{"intermediate_size": 3072, "init_std_qkv": 0.0223, "beta1": 0.95, "beta2": 0.98}
Each number is 128 + 32 x the weight over the matrix's rms, rounded and kept within 0 to 255. Layers, rows and columns count from 0. Numbers have three digits each.

# layer 4 MLP up, 3072x768, rms 0.03, rows 1455-1668, columns 320-383
138116172159145116097104177114110174140145149132105091141074132149125108125186165158106113109097108118131150163095164181165109136156091110104080124145093159148155142112096123153160096150126105
069153208147083148157082152093131063108121132130132109180129163145140153154144088104140124129130088129116062125141134164176169120151124130098141115104176148135149137185104158102110116157096168
112105153112108133102153143180157126119081074134120185159108080120106070099138134113107118095107088065159115179167127134181132089074092182088048112123145107111160109159119098184062217082132123
148130153126162144151136152108110142111087153112127130135173109145196214159139134148125127189075110116152109127158142139110113160102174144075070189180156069160120157141193112110118120076130114
160140109091139115135086109107207172137131125155157214143092156155183077109096137187165116091136147128138156136166094083160154080078114145121188169190140084133099167131137052164101122134069144
038123112128183163103106067150155129130117098088149072169053141153132141151129145148128114160109145026094145148160028161070194106121178119124115087113049099105077164121122109131116133165128119
130173136194095116109126132137132115114080134112126140096126103135139107130118158139122126152128135103101120118114169155114111158119137141104110160122146081100150107144117149137089130119146153
136201141112153105074105088113098138090120118128096167183153081140187135176178123192066169180040045116087071086049135138152129105113140134086123177107169157148148096169132093125123165103100135
068140126107144129165114128150101123129124151136151150154115118114149117139150133119094135110088128123122136204133150100159134172110106136156115178101121166135128155101090107218101140135154142
118139168118155115143104110155164030089165144135122119096095113121147120127180111114056155136088067100113070116073156156170123167067169101112127092135153097104164116131160161162151178180055130
122110117125136125125114136149123124116088137129108119128143129151144113102124098111094132152101111097121101115099143120141131139122160145095128143114146151100156119167111128156113132122100152
145115085179109134100089144150162073133111130157086111100135127184136114121133144111119129157091109111154114082137113115183150145101119162119114148153177124103153122139121186216113149139069115
139138123144122115129124108136117137126107113089107125116128119144100129110147157140117119154141147105100126152094124111124119144116148151132089126155144158119116100099147117122137153120137133
130133108090102130095109118069119113113171147147116109140095133136150108151131121166116150146123120122089073105115090111116124097080134147169121098154145141116141175129115154126081124107146172
164156147116187115166178077122164058091179184083103159100141139161175133095165112089123121123146126098083129181065106124239217181135066132116113097131151105180160118121145151104132124089124186
153145129094110123143150148137255133113128178105163182069153139107145133083144094136128108122145171157157126126181091112127142130092110097137156089102119075081116086151100095129171128096126141
133127064169147120144176110166140193118181104091085061135140098124134131152087180136141116154218086078131067137116199102172104151142081085118113146133184122154153142146121125122161124118110095
056136125104135108127113124120202156135116099175122169120135087140105142138140113107098142125172117174103167201104126117057130125110105114128126127115157154146136080144168158106103138135173152
128149072155143119148085115126155095089125123125181147179158152159168069187187123093078115194158147143136141144149181107093150140095097109124140106125106129112120151105123030164133128122164176
099123195170144118070158094127137132111140136099041111145122090181213116150154087112091076161098083054138001175115162145210163136160132166139128119127165150044147139149202176168109135132137108
151156095119141108091083146153202066070089075160134119202116080147136111076175110149118104184103151129124087099051105148187159098078054160150146157151180197121116149091168135178126106124072117
057140194098094111073144160086131152123100114162102165124119140116147166207074144105094097137125131110189116124084149132105097098134153123153142139110142093089132163126154122112141156089099130
113124073146126137142178130095114096119135094124108138156151128123134109158113124141111163127125100111112116149149120107128108098092135133114156142157118103157144153118124125098147113084193129
137113121140138125151084152099189121141151115107116128116089097136126141107158079106133068201089126060166110090078131091110185097096123160106145103076160141137115119090162102183110130125134124
138123132122114084160148117092125126138114094143129113149119092134125138134144125099124119143106129143084125095105139130118140120127143134120103129109146129109158095135135133151103141167139104
123145071152094152160124114174099080118119127207186141131132132144133118108124176138134141147120105068194097161108104121106110145081115113129102147124129170183163144156153101148135070154174150
109153179111046073155110132086113152148118053117097147126144128126061150157092186138162125121140165136114167154107169117101108151147117086147145115180127142120177116147081107090094127082087142
071175084164135098116130126125131140076125141131106122094125115134120099138124122124092111148097123143101136136141134112130134158128151122110124100133105128119140117154136168151109142167114148
051100168103137123135101132115167109158124154157165113136178105187085158172111115076204127182145051040084080115172178145167094090129159085108082090127129106116152133200230170172164135063036161
087143108133142103160128136114127130107136132116106138114120126140145095114117148122139095132150153139136140161090130141187104137127112139096126142172154133112168124154129115127097105125134172
082131157159108089146167101080139140150095151103116143123131119174143165179116146057126151169153037170121142099162146103143157130104134131086156129169118151125087116168156153119108154127131108
171140166104134084074115063100175097117146132047151157075127124168158107067055163086144125144155127144177118106141129104098111189086136131122155108137125148101157096135191129135090169129162173
028146128100126090102069123176118088012107107105140138177128108174149105151116128093164179120139168053181095135129133069123131113150141061166131047182084119041086158117151111179111146179104222
089115169137145122085128172141116096172172127144096177191135086117093127112125094204115136116086122155142144099102133094108184153096092074101091111129100123173208084089129097117127158133156161
087110167221115095087105100187127104094130162079140129143146115110120124135158099128124135131110161081102166191152101147113143089122099108121125163160139177118093164120105125134163137079078134
140209076109081123209135114149077140149097139149136150121090149115127155096133139144117085104133186102135095148114123168167150161120084121176108153153126095107106106170168113091105086142095131
151176155119084134076137097091128104132127090132026125135108085147141120110147128125144119122111085084126103135134108153132113138152137175130092115184100133062102137169142130142121108128113134
090139090144121071119116101126145118085157130120100131127128140123175120120109129150114127162111116122146146161118120124121145148092121137150129132165120099086136119170097117128093126108163114
100159072114129074153166071087082148118129115109073128143138143213177129145116114196132196107148127078180087136121105064121075108162118164075228171082114105109101136151073086148110114065071132
106153100113082164151200076125117083095129080105167093145120120079168165137157149096174123168091149120127190199149140098153134083113077092136089142110127068147134138146161165126101118097152102
144137124196129098106153102120132058138162158126137066114097135126131130208124123096142101162102142134141192135060100100156116098070186136114082032104134171087081165106177129206042097133149168
074144130229118110154116123067185129111105165092155179170096106127105090127159117104064052116080146072132157130104158152093116145125116201117101179143114049119128187148145108104143126102128148
161165069139138147185158157107102097150089192161110123103146073134156131118137114200068078133044177139159068118093145165167163102131149121153130159143102141149166080122147063141133144180133149
139114178118182109137132105119139123159153084070094143122099114139092104153139148102102177221150066136115117122118137101166154201150102129137024145141108095095137098139132102123111193176187141
131190085099143000184125091061116099103106057087085144124063057095088110115167186147050080111120137090120070156033188160162172182105126041117087089160151025129212104180145152091119103097163154
083077107136097142098087085123172155213146124124115127112125108159177119159172119100101126234095150081145105168120125111127162149134097138146047118116163137163158079098125113151129121095154154
099115127079120119113119098127102095126113131089142144083168103112148071161135128074107040143149095111187116069132084111126111138098118096126112192092171160145146141151135128135133131101135155
103127107189079120086083125123152088061120107133185198113169141138166073120145213143090050168071113098107114184138169082061074184116119208041046160072180127152120075122152126092131168114154163
118098110133094115087119116104196116162107140134094124146139111171150127157100142138081127128124082179123149141135132082122110131098099130159137135114134114158145074166164124154071165118117151
082129111147136098153098097092180157111051065093155129109112142163082110092217121135136116176094144031108092145045105083215134183118114099179146171110116114107168115175122117076120082070188116
142152088134155116149156178133153131122087134072101156122127111154217145204103110133013138093098092151126107154067086139156134132167096092131173127129192091144149061164137124154095135123105114
133151145155117116113143077078131123131113108115100115113140114149143119129135126116087124155128127130096150166086108094090118133138140133081105129148165132113137098144093124122116129136164132
141188160136120092146138089136134087137136087095114150132151090162143138145131123119093120151132115130119117137132082124125160146133130113118126132132122125125117114103157144111129142105136153
034177131190127105083138125142141131111163106069076085142152121227131110180156143116084086153092087124141091117143201149209092068109108152120032148113168150110115075124090151209105151119085128
098169077117125124133118119120103177173106047122137141140101099160119096067161123169123141140114150099167134158087126115113195162106079094127149170116104145115184153154162129174092115166204139
095117131129061136152173111111148119134122072156115111119133132147092115086104110120122133168131071082100138176113169085132162151082146168102098139095117105081149132171100099111084145100108134
129136066117145109163107108152083131119154183121065136151164123184165174131109145113131182151173154168155064087163134102205139126123142116153100120173089100154084142176135052190103211180164122
145133143162147113096127099098140130121131109138108119116172119153151141137156121148098076121128107125146111137074161088130146119101133109107126111128124133128138099135112196165150140134154144
127168103130138129101141092107146126128131112127124126123121109131134135114154170150077103155121102089124138128133085125128110107127145119118126128143140108097159128163124138105117143126133149
142144108160125056107177033127108117163084117108099164120149099165138081177111143125142112144069108033107105144097117116142121163124096212140110131126088120096105080182099084169117132104112124
070133083120053105137102162062166137148108171177143126121089114196133164178106076137127131140143118128122092106137124077119109112114119155166110128121145124071103093143146134186091142122095140
132108114133122085122084135119123124119118077129132094112112121107125120140166122125102144139124119127174113105141120158137152151085136144127127124143139127118116118144155133145088146107171191
068124118130156126112145159123137105150152141139099149126150098112130142133163153158091072184124089092138114113144127142203158094099147182098138105141122142137199142123137147154106136106145149
077078155160087095130124054130098071113100122081112108137168170181092179158137128080180150126129063136166160159075143184132082178095127131106116096134184154139189126154082152154106138069138145
103090119131108085129132122146095126134122156130122131178126102137151129135104106115125127168094091124113093154126139135158141152106141150120123101146174124109171118163125119105168146126116155
019086077102154140119101137167190097097067144125186105133150072147130117076134124143095079168164159060106142110119101086121170085164149153134092059148161112135116088174122029148141160144099172
091094102175065090126147122142114152118165092149118157127124094111125137156126134147164134149145037181139137092142114123063076147133150183123034159178136113093132142131093135132170164190122103
017160083133104139059103101132148139109092102122067128170117148155142082108201158110144114135124109111115073112154134175183140122028118112048138150089124114168171180090105141188114154160114167
168156093164109113138212141090098125101147096117103147154185127169120105072117126160110091150049130071173068178059116115234148136093098139126064142119121120106201103148145154134113142137121141
079118116162127119114161114121088147150104096135062161153188164140231105197091126128114147118103127077110083150134108049165139115145089108083144146123167210133116134138130131112170126109143183
119127117137057094110199180077173129088120146160141086171095051145138055200125145211084123128088137075170165200114199143097106145103144094096126128161148077171090146101106112112163095057096090
005136128147148141116114086097127144058094116159133102207147108093141140171093134159094118130092189034088146134164107152133133121109123149078134067104153096171176119117136175184148112152147130
174112146153146123146137049165132082094103098052070119129209182148222170116146129151096101141139135038124141132117066183148133115097102117104067069149089095082163099221178134142047169154093153
184203093150134122161075119120194155082148170119148095095141169135114087126141128121116135142117136062130178114135125067123130072167184156092133098113104193135140114126129136176165156141119080
123154152144143097135178117137102120114126161097086111145149137114157140083135152096093122132147076089122131093159150126162165129184158141104093047167157170116124164130127107131106144130080105
118183159169060116170091122123139098138163100144109114093072097163085115114110153201030118192141140086143117113131152139121147111158151090131153147111154152090085128099145098138148106139154139
185181169179133125113130130104104061094145171147042115106208121148168158123197104064130144167137115085074123071169143120150160161144110179118129107154103111145148119134146180111119146107118134
126167124113098111156177149144114131110079150088104142144163158112151151168136141092159137141150141099111065104153123148126115104132162124108066133132125129103116176123138161183140194165147156
112086078174066141086158125119089173089102155150183130138153165171147096079171110106117134189057089084130183134099140154116133124145165174113126137139137129183206140128133195148112151135118144
100159112158107130135135115094153139113114136110133143126130129161107101107106132155129131127107120117175120144118134125121115160081141126126125127135148112142117128180096133133126144141120119
168182147102191119132137158132159098097090108129087130115081119143199140140163153195063116130077184127143151143080140157137158096139119138121165109129136090129139095183168070127111145110173184
077183096114107119175137112196189137077123154128145147132181119102114102192066137087135143183135150085105183098148119096147124143142082103107172144116123126187103143089095099191127144138089153
111131098118121107116056138075173099151127149203168162081138093139144107071112124133085024130147119101115122140067126110222163092107135151172129161115115126117112079154164089151035129073081105
198109138135156104113120076094095146153102155167151087116136125177118168116140121138149098150086127133165151164127139128117136155160170131127099123167126107137126152204102118149054113085156151
078152059195084090155139146165169079039088090101110137213150134143161135168207087144133087104110148113162118108205100105164176135099135111127064184072136187134107091091126187074106117089186185
133116140178150118121167108070182165114139086101086136083112118147147119110163176086113070109120060151218175130085104156149132074154207153131156126119199108122150106131160162117070097153144074
094133128115111092097089144091166126145100108160159102092125096158153072097063140092092192154142105096156120165134122114133131170066090184127098141125087079152136121170119096176126176111121144
096149130153127123098099132144146151160101117135155122154138073149058114095147142097127123136129092108126167134126127180097134108129085104087180144128106141048116102157107084137157136172122153
100159109149105139157144102155134116106120107101113114143115099168178123147140094157117159225112134112089103132095157137118134125099130124106101108137202117122122074175147119149133121142142171
152119067138098099185191169104140122124131127143077102130190145143167109106127161160105143191206151009169087132115157112165193176136080102171113105130153123096151071158179102113100160117111141
144130115186175115104169115186102146124194142120106134080137115154144120150035157131151124104111099114166069135120171088160104127152147154091124099161117124064095136137126144126095143140135154
109119073170140115137110092106146173128124137140141136125121124159125141122138117143102099126141099109117107134105136084143122152131128116095130136145150140139154135141116124143079146131161124
177135084124159123084110128152158160183104121119078205104107151128129090144111157105083125152131180117123179080170102165118102123168109131102128129113105090151093167112063101082107213111130155
100145119139157098125127096110136160097126106148098137127129122138140109126125146166111069131122151114116111157134118145132094126130133144131123131122161129148154135132134115120112131122093129
112122088139106125124125099108131136084102104132116104144135117166122117130094128128080125146102110128129115134129134181134117135123125123091121115148152098115138146136140126132128149130146119
120148102183159093126206032146139165216118147133173089170119080129145181141097102177124145133049107129085124091155044155119087105112170160123117122165134118139143107148149111120147164122116153
142181184103132124111103148076097084166162148145090163115103085133151158109150135188165146194152156163146124076135145126088143132102103132139101127137115114156157129129134079113052128094129080
144145148113132107122139121124126118117112114133153102149133129163148115147121120134127109161145112113160185114095137150143125099137157131106137114118132119122157109097171123127105149134136182
136140112127119116144135119083127111121115105119101142105146119111129094109152162107111148116111148102137123149128132135127139126124135137133131135133170140132146130152156113137122129154127156
092163124167128131137137143165135140091103110078135114090173156178103081107127163129151084122119125069165085113115096105082146142146111144136080133115153171102168143115177078140082112136101138
173186121129148087108147118137115147103106085106078129136122091180144124156100112148107123176134149129125107114108150134141139121136166160118099132138143098052108146141183140098107172154095149
082131162065117069141093034083192125082071169137157109171077130151158130120130184137137130136095145142143136109102134122176145089126123136085135129209110130113131143171115092173086139094150138
132163107110097112140104164038210118106166140071167199125104144145106113051157133180073110071148142089163096123126112122118146169149125135139197095129144141113143102068127056085167111145149132
156152132083181140180053099095158111190108106158149030129148110137091168109086113195139136110108160195181140147112103195220143082064169154129140156156114089131131118109120112166094090098160132
151152120149087151088116168123146143160133087136132166093090151119128106084069196142090093128144141064174114156068075119141127154082079132175126158088149104099116112125106131113106108158129199
133132216054186062131110073184116108144092163146097109123166157134134108163168140190137162165138116128196114150092156121199140139126118119119121177138144146108153126138126060135075139048160122
122115155134135118136182138134122079119161192081087169134050124116119137098149089124151110126110194131097114176172175123144120151075106150087164181128115147166106129118082123150098137136183104
170124151114093163110067157105102125114159100157129109126121128195133132152139183136078125184141126093140078130095172127192138157110130164154080072125183136125184102108151132115133147130139131
156134106183149147120105119100129115084102144197119173181147106113119110132140119211098151199085167112145128169150110114103130180114110080114086193117121113167193118137140105120119166158140140
078123082109099122132159158139165143111068157058135136117117127148141118128142121111109125166126124115168045079082095113126118140119126129113076154155132108099141155124161193129104101113199170
147162069174127156104120124183201135145025085138107167174111084147176157112205153159051093129123130106144161180159116144129137097098138111182141130103137174133078123114163113099142147123124155
075181071128106106151144107112178139077095134128182161117109122164111063075191140176141139184082158105171152138108169105156124134144120135153188163106115071138101134125139046162118125131143146
107139114150114133135134108105127130140108100134128109124136120134177107120131131111108128148119124106111115148150175128121114107125136141115117129118158126121153112134134146148115126130128144
153219125162119157105098142140135015128117126165133129145120057170123115140161126124097130160123152125163177105108108138134116171060182109149153129146145184142091165112144145122161134147158125
127150111170150117152120124086131152110115109115129155126122103148112136110135143129111113138114130152133115129134104113149127135111106119128102154136143142113130110130110150125100123120135147
154222130157147096130155104061117163028130137142133081123129061142181164099133096109161108152125138047108023141109111131183143134149076146129188189190196112103159111105200125131087065104118122
088106153159132110139110066186188107089084133100122090130101135135104105131099182092117195152121078113161093128094138098156151153132107182150135148140174132166096189214146184150118106082136144
071125127132116137121143126104134083122132109121091178150136162150171047136138078116125131150121078064123109088111138053120189153099118170070158104123112181151110107092131088110130121128127157
099133071150135123160110141174112140061153131051133134077165108171148077105181130062170109145073126112110063194127085086134115187128082177106105125151111112071090127191152155132086159142131103
123152080166136111135131112109174123188119144108125144189197105154129152060165123136125099193139114126142132068117113171135116136117086136090114184138170097129164091105102150146168132125192149
086173129171122138159087118126117124135102112097126184126121164151146121134165090117124117167105116055120133109128112162122076109110191192115060089149125122138104135101078129165147168135154198
120139102119123118148175128125139136185116130075086142103101012176098123149136172087100112099099125120091128198086128069080115164067108164121107115153099145103087153130107131106090191126138132
127154100175147123117124078110122135133103089147113150126148135144120133120136148133114150170131131113144096146098136118148131126101153150115122129116126141125148147142134112140117162123156133
140137098096130085136114078094093129177119134116190120100123118153117120146122154099127143165185139146142113138113087131121154177109104109099086133157098177144149111156060162135134164103154129
091180126109110132194149144103187067145173107182141145149095093125126146131152125168133093128082101105160126163067113148144169108081117108131094119102122141069118109215157152112101165111143151
144114139129127102170093092096104096127119130112107142143134104135151121146146134150145078161093140113148094155150101110148122192114149120146104152141164114116143137134148111154124139075151135
094103137108095106140130092088081132125109108110143146168131128136140074118163121110133090151090114161126137159078159105119094136064125106102117115166156179175150101112104129161105129096115121
134124152117126113154116100158162093196087218150142084136094111181111186075140151168121139129111112113057156110140166118106093178163118130118095139120137114129111118174124109159098233111098144
145198091101088084188106117124119119202140110176176041093106108107171168186200144097211101126087175107151179091043122161219138117134118101089138180115162152115085104128064079127152148126128169
127170085115072085135133078117102104057044097141163119141131146122141081137148111101100105161164161060133151138151117143178143111079153160089132173147130116117164138172090087140114136099146126
127112127117131128154198080129105124119142085199108137121109151136106143108107152130148053138130117080156087168054124137145127121122205113147137132100134112028141085165104149114128122161102117
152114130171132085127163095148168120098132120046122117155135133152138079099165098124092045157132093126136072169030148149202122092146111209060129062137104128098147125124146136125062161163089119
076142108130107113120169181112144100078127125135204183117066117113110109115184121212119121101101142091138142189082156136101126091042123151150140156159145126183192159155106105145122112152129119
143130149186201112166121111116123135061111137078155089136126144149165120159191111088082075181080075076144126194146143205120175105146193097139128160109131066195103101107151155115124155122132215
126139115145140105144116110125157120135098084139136122155140107177140143128131134127087110184095135090120095137119108136128138158124152139157106104172126113123152109166142134133101120119138145
116085074142191101132136122073153135134181146076125074104149062152119104171106141072118111112050069176080169127096124146118060099125107161054177072155128094079122103149132158138086120099106085
144159162131067114157130137112142129106109071159119151107110112107168138135165179117081072152143166111096118082121143094136133155165171129175159131146158105143100099124147090153143130088160107
198122150152140149144152179107113128142118120166088236122115098142137122103126172171103091158154150182117152162084109166123158134109147107181008146189138111141122154098110173092126129163079124
115170166084166135175127077169097128105104161104151129126073102176129117121179171085110092168177074156084072126152146158093174133094137159104091205217168165168098136183095142138084136154162110
156136073071124117081134126089134100127089137171122198121172133220125102165102172086143135114199191134174107161170079088131129141108114086118129168137141122107108106164166110190164122106156112
128138116191122119170146098154114141105095077129143091183081132138112141150117136133138149153081114086166092142097134170206135137162165149127092162173168103094158136140119098141099105149153140
056178113119076108135129135106137167107101129080063129106169110145191151134189118103153118239113065111142076130069118081123134157105098135073104138110122120109111079157152132222066143145175183
145104116106077102128072119141154078100144207133143153138140157194029126142164076163152157143200106186117093136133125118147202113081141119178091186134162110162130094165086083185106114156200110
119147104160137127136140095111118131149122066112128124110133059123141117121122150122129127145092128143113157163093121144140113136138151126125154125145116123101151112149122124120115133130128165
116190130179137138133124095134124128111112101114132126155163128147101124094102132163110145170126118109198130123153160180121167162118133111166130112119090120133150092169138068126103122120127158
132138146123112122137163128145129152116105147122103092110149110151140129133134130128117134156109095095126124162145119143173118107119127114130115130123170094118127113164131125114127143150142155
160090087180088124142123102140163101134135111138170134138150140130094153142167156096107112111087137108107088116152078182127130108154142156119147135147131126147130086163074111109174138177125167
087132109165122093117118098114163122112112140149117127110131078170126142168142163125145122151106133141096161171103129136112127100134186140167129115146161084112135124123102132122104160110149128
143143141100141097108132036070134075149133172070095103142123112255115138029130130113140118176197142117139067125140119108173094149130117182101144060174095134086108129165210113127098155139138136
195137152170136120130161115145070153082120078179089127165111135117072118076111177112111134157135106073129140165148156172194110141134146119115093121099126132091157125177153092105133117149126126
139140115115131086128131107135120112110143134106157145144155093134148100141100113188107134155134084129124131127124147115129134148093133111104142115114136134114133107154140120138127167153153135
136162119125099113117151078144148112128131079141100145118134120152107139123138166139116068131113102125124118163105150130150122159102136103127129120133117115131150126167101116149101146170160184
123127138145165137184174112141128070165119119155185133084183127156136120194090133135092109117108085186139155138157108113116102104119203185121144113171122144097105136151157137124159119135110131
100080120116075125172114117165190020108126186113186105151182169221140177203159125177134091182167168089153165097152148076208169108099126119125141121151110178091104123194154125175142087115124174
068136097118148088120063000163115128147139138070198164152092111152076079109232133184181113208175106143103128125128123087148109180067124173113155190168133184167124109139117147142119184082169110
119204118174115102172191078159092124152149110114110127138164125128103166198172130082121127150135126112072173116118166121126073163088108197121123152156166150107106093176215186145151168107162113
121110153154117150143155127107133151089137168075100124126145104127108154104144139103139098134118071117163093104081126143153088105141122130056100096180128086078151162097086097137146168126165155
107145063144134108110123101142180132128151146131148169126118103130160154149092158171010104157049088000131077175140118072101151098147078219109107121119160192164088136153197110178085166134128107
092138099146119151128118129127151128099133119134220085126118174142138149155161118081123087122119135117175153142179141142148140140128166197183086138163141087132079139099083179098130125120134165
075133136142118124111142115126141153123113083124143131137148128133142127113136114124134125142084135132124155137071138129135112130120126149154129136138147120112116061127151085151126178104123111
121209117154110132136191113114110127131142081114121113096127108156120107132143127126124107169141141116138070124104116158136149138131118116150124155112118111120152103151153134120135115154164147
153147181142151122121094149098114055080102097153111131152167097184113105139117152086102083132112109093103120146122130074157156182089139123115085128116192129143114132122132142151156166058128155
109124099136161084118058102181107104174100101143141089174163091147138140051102087124153158180086139093114128123117147132122113140101129157099107119169160139126122135111093158251116169152163143
078132138151121095122177096096101116099101116166080109156092060156113142174148157079066125120134120104116123130148201193121081106124142132060098159134134084082092131136162165109071227078073123
100169121125124104151134155133215171109131092163091170062143125145139151184207111187148091132134117112086136135165108072129160110130169115146052168179144115097135109135073095120090096131083097
118114113142182069102138099177117150132097154132080098140160049129182133149106100146116159188073138075156062100112051105126095166133136156107072166149136107093147121153139134207094132133187144
066175182080102098157086113160119143088147115160163206115088145100186153161119132166123116142119145150121142143117104082122083141061116156073169141132191167124159099125178126120152183074156141
121094079140131111172169112154111095070104208078169118103133103184145152143046163113190133162141141120137092109165140095155066140185184116159111164141102131110085143130151123151114155147172126
106177146160097123147131143172145120139126149177140182086131123148135146093136117121133116154166144163229121102126122170088090110178156129154108140099149092156134132115159109137119135146114171
144120128131124094127137120143145121106115105112131155110133108166160122127126140119072116141100129104129136132060128084123141132131127149133128134157137110122128130145146130174108153102140162
107145121155140149182166146173107059125108117117113185123105127149162160200107107080125135140119167122113129138126119113163135128112125123136101105116148064116099137108111188116143168085165108
134109161114075130107083109158180117218127096123108091114103151124084051116118154105137111132141098108171078122111153123134146076149093132123175080079099099063146110105146075157113095127091090
146114014103124139131144106153151147165144115152123122088144113155151075128164085130188116134180110148095075118118111061115127155111104127147148116148154154143190092157119140120128197072133130
145149171113123106110141064107102155037081152124092120156155144144125157195121113120137160154117137140120125108184146139142107093162170157138095108155124095149061146159164102053137148103125146
129119157158129100130097133112203104105147101063134137038107097162106077070116155119144078118157134113184119148118137157108083082115129099046122096110084027127134116161143137164099134127169101
131094107120104131139158151111188140108137146160129142143107062161127086114138150086108112099100115113119115168082110111107143149073138182133148104134130129164125122159079165136106123109166141
114149204112096098118155131095145107112104143187061104168125135144129141150092158100144135119176132162096148088129208127123134151153165117162108139126146163105153106139145163137153128123129080
127117111106111144105116101143124096157124087166138212169149150133140101123156104132107165157121110094107104214102149106142161133081110091106149144105123111149099103103133095119155124121097158
163139164103110118123087098107129055153106150139135147199128058164170151137131145149097152185158078069130089109150193128172190144131157145123114178149147072125148128137093104116081157171188127
086171158136095099145181120098146040144143118122125116138127117147201106214122067105069142186159146084178114153187168112100098113135173087102179140081132083159117056152156128116150133050142170
175170144132102139089173118087080108146083108163098084149168060148103124109127165182097128167124212143105100097119132108168153084113159189134000058159163114178156111180147099196152109112104141
164085069103134134185126108157076136172121115156086077096184116207126128102114193102149157198149152147105094158148123114147119193149115173204132142116148166105154172150159139131130133129147143
113145129127099120136158097059131140143122127107110112114120126149149136144139152128124129140089105117122146137100132120123149140127104133108137127150150094091154125116110141127117109147114150
112167152125121093122113150130111032112114158103101128093156131120150104113112173102125115152132127136161039067079147131162151152117106108127112153098161091126142182115168045176133111125132177
133113125138085117118138157101131081156132116162133128125131090131084065063100137109124119159113139146162078079094115124111066135112090107121147156145117140105108068130175120146150061086163180
116091112181168126105131130120131118098050072186056167125117071146158165110139109097114175114148095098096076229098088087132179114117135157130145142135106117156126132190154125155093157095140181
200184130144139101100118099153101108132118092149173118129126125153170151124182187137100126137147136164112104102069102188167084146136111161092139141121170121115117114090093130094132199177163139
119121110121120137171152132124144149122119098105105128126109135174135150101156142173119102153119147093113125138133121098113130123094126126099107133126164109118154111153133140133138146115121102
138104142109036099132114000120169095121185089118152116098104169129145132157164150164145156129159147145087108189120123113149159192167147137115088175093223155085168106131116141073086149070123132
143133087181142108110093135193132180168080137119093098105126117155164122116075194109148133178113112139129101143130046114165112173158132133131111123156159176105125086128082092087176134177157112
134132120165176110150172075181144217086194078140087095150180162130197122149095106084078132198109123157100158104121202181176069122147169133119062103116112161134158055158177091122186199183129194
156163059105177122163156136159163123097148043157110117128180115126082124148144092118137103145143144127131114098133130108163145165123157111120138126124084075130162075071125137111147094117103130
116142122112088110162096148087118103134157145110118192115073091098085091122073130166053115122052114068130119204106122129111137147140046114129094136136114074100102108129135181143095145107120099
121097123122114091126145076130140134095127110115113143143132088155138136145149150153122109138129120117102135132134120123166125134108131107128095147145132127108118136160118138175129166135144162
084136101111145134096136067097155115151130086193058146142160111147146157145112107129072097114099130126081166083108110107127142065124080175123164117180150177131096131120139121174163121103128106
149154135106146117135144120114092146185139145152087143140109095124142112142066127177086149091117184154090067108107132048145145193068104088164037113094141091149146081148101085126036146057088140
072131108170136123114128124126124129099147156130123090175128119109053084091124114200086103119101102108121139165143171131069104142139194105208076122134130115122105099152111109136182198129115144
167081158090176116148095126118103108176135156111094133125104078146101110077148146173144047125095131146182155119129101134095123150092180144109104097168149147126118086137176173163085151103179121
117156108140116123164097123160187160155112155153149140165137083144148114142126118112136100133129103114098109126130127171133133130143115176149136127111212126118170109161100175136143122140143122
117131078175121123175137057158087140121109125130134096141111134196135140137145103094116141159103143137119149087123163110177117143168121152110116156168158137152147130178137140145091148120133094
108102125170100117111089145142113172206137169140135077100142078117097129103095172156125170129135104130072138107080186105101099132172151121136123105165172158133141137162148104169156155153128146
134129073132145100123109120169149146098130141129123072155183118153132104101162094107045079140092190138167119112141088099110183164176194080137162124140106109163082153106135069147174095174111154
102154134172132124179155086138130121126117118141130103110129122127120131132128154099136115133119131109136145136149128128169150122134149115107109110118161118100146120146160146119090155148144126
022056181104100106149223121116088144074158165158105059123151080159171072082075122092097151076065098130081100169117080075136025193151209112056076119125132086108201096095163165138110133136135123
109099127152085115128170141099080127172129104103085096177123101147163165190087117111119107125159099118125109123105198135143120113089170128111127125123129092115102129155110154129100142093131133
114179129142150114135120124127153113132107105122076136120148129160122098118103145132102113129124124083104130141115139130158129135131130155121127155117125131085132097139137098138111155117145122
146130088132098126110159078099115116136081117130146150060124124166082118085087137147083165178122136131175099107093118119079155184145156117164128075132110124033161144136134095143127175152159167
041116176127128097125076074060145149192139181117134051136185165202136155117104136147127130145139060167091126137121179109202121146058104156123131113120131128116088110139130142110106140098092175
113144157163126079095197129124116088131150138105050135121183106134169127128094213095150128138176101117138141164072104102180140146145162126098177117135149132091185120118206167096040116055183077
091097158122166115155174120116168134165089119105093165061178065153136064159091186112130134116125087119097106174126136060132021209104097112123165131186106128126110097138111117086091194141121100
163152143132118095129132157125147143122168109158083111125087104130180133103152141112138122150111112152162068063146152169115167097122176161084110145108117133140214099110124171113096161082113132
134103198103092124151101137102151130168114175096123149139159128142167120038159133156163160163195109119164134103125101149201113146066092165111072144094248155158114125097103192170107133078161116
108225173086166108109108038090076099112109155206173101107137075169193181085135160144144130153113138167094117070122206147172128144144211113065157154134204171133068104098160147185129208156113158
062146086143101112163080086068140141115092166182182130136134110096139135057157122177122201110128118166088193176137112125099141157091166136127086083205139108155173119119136189120130171063154120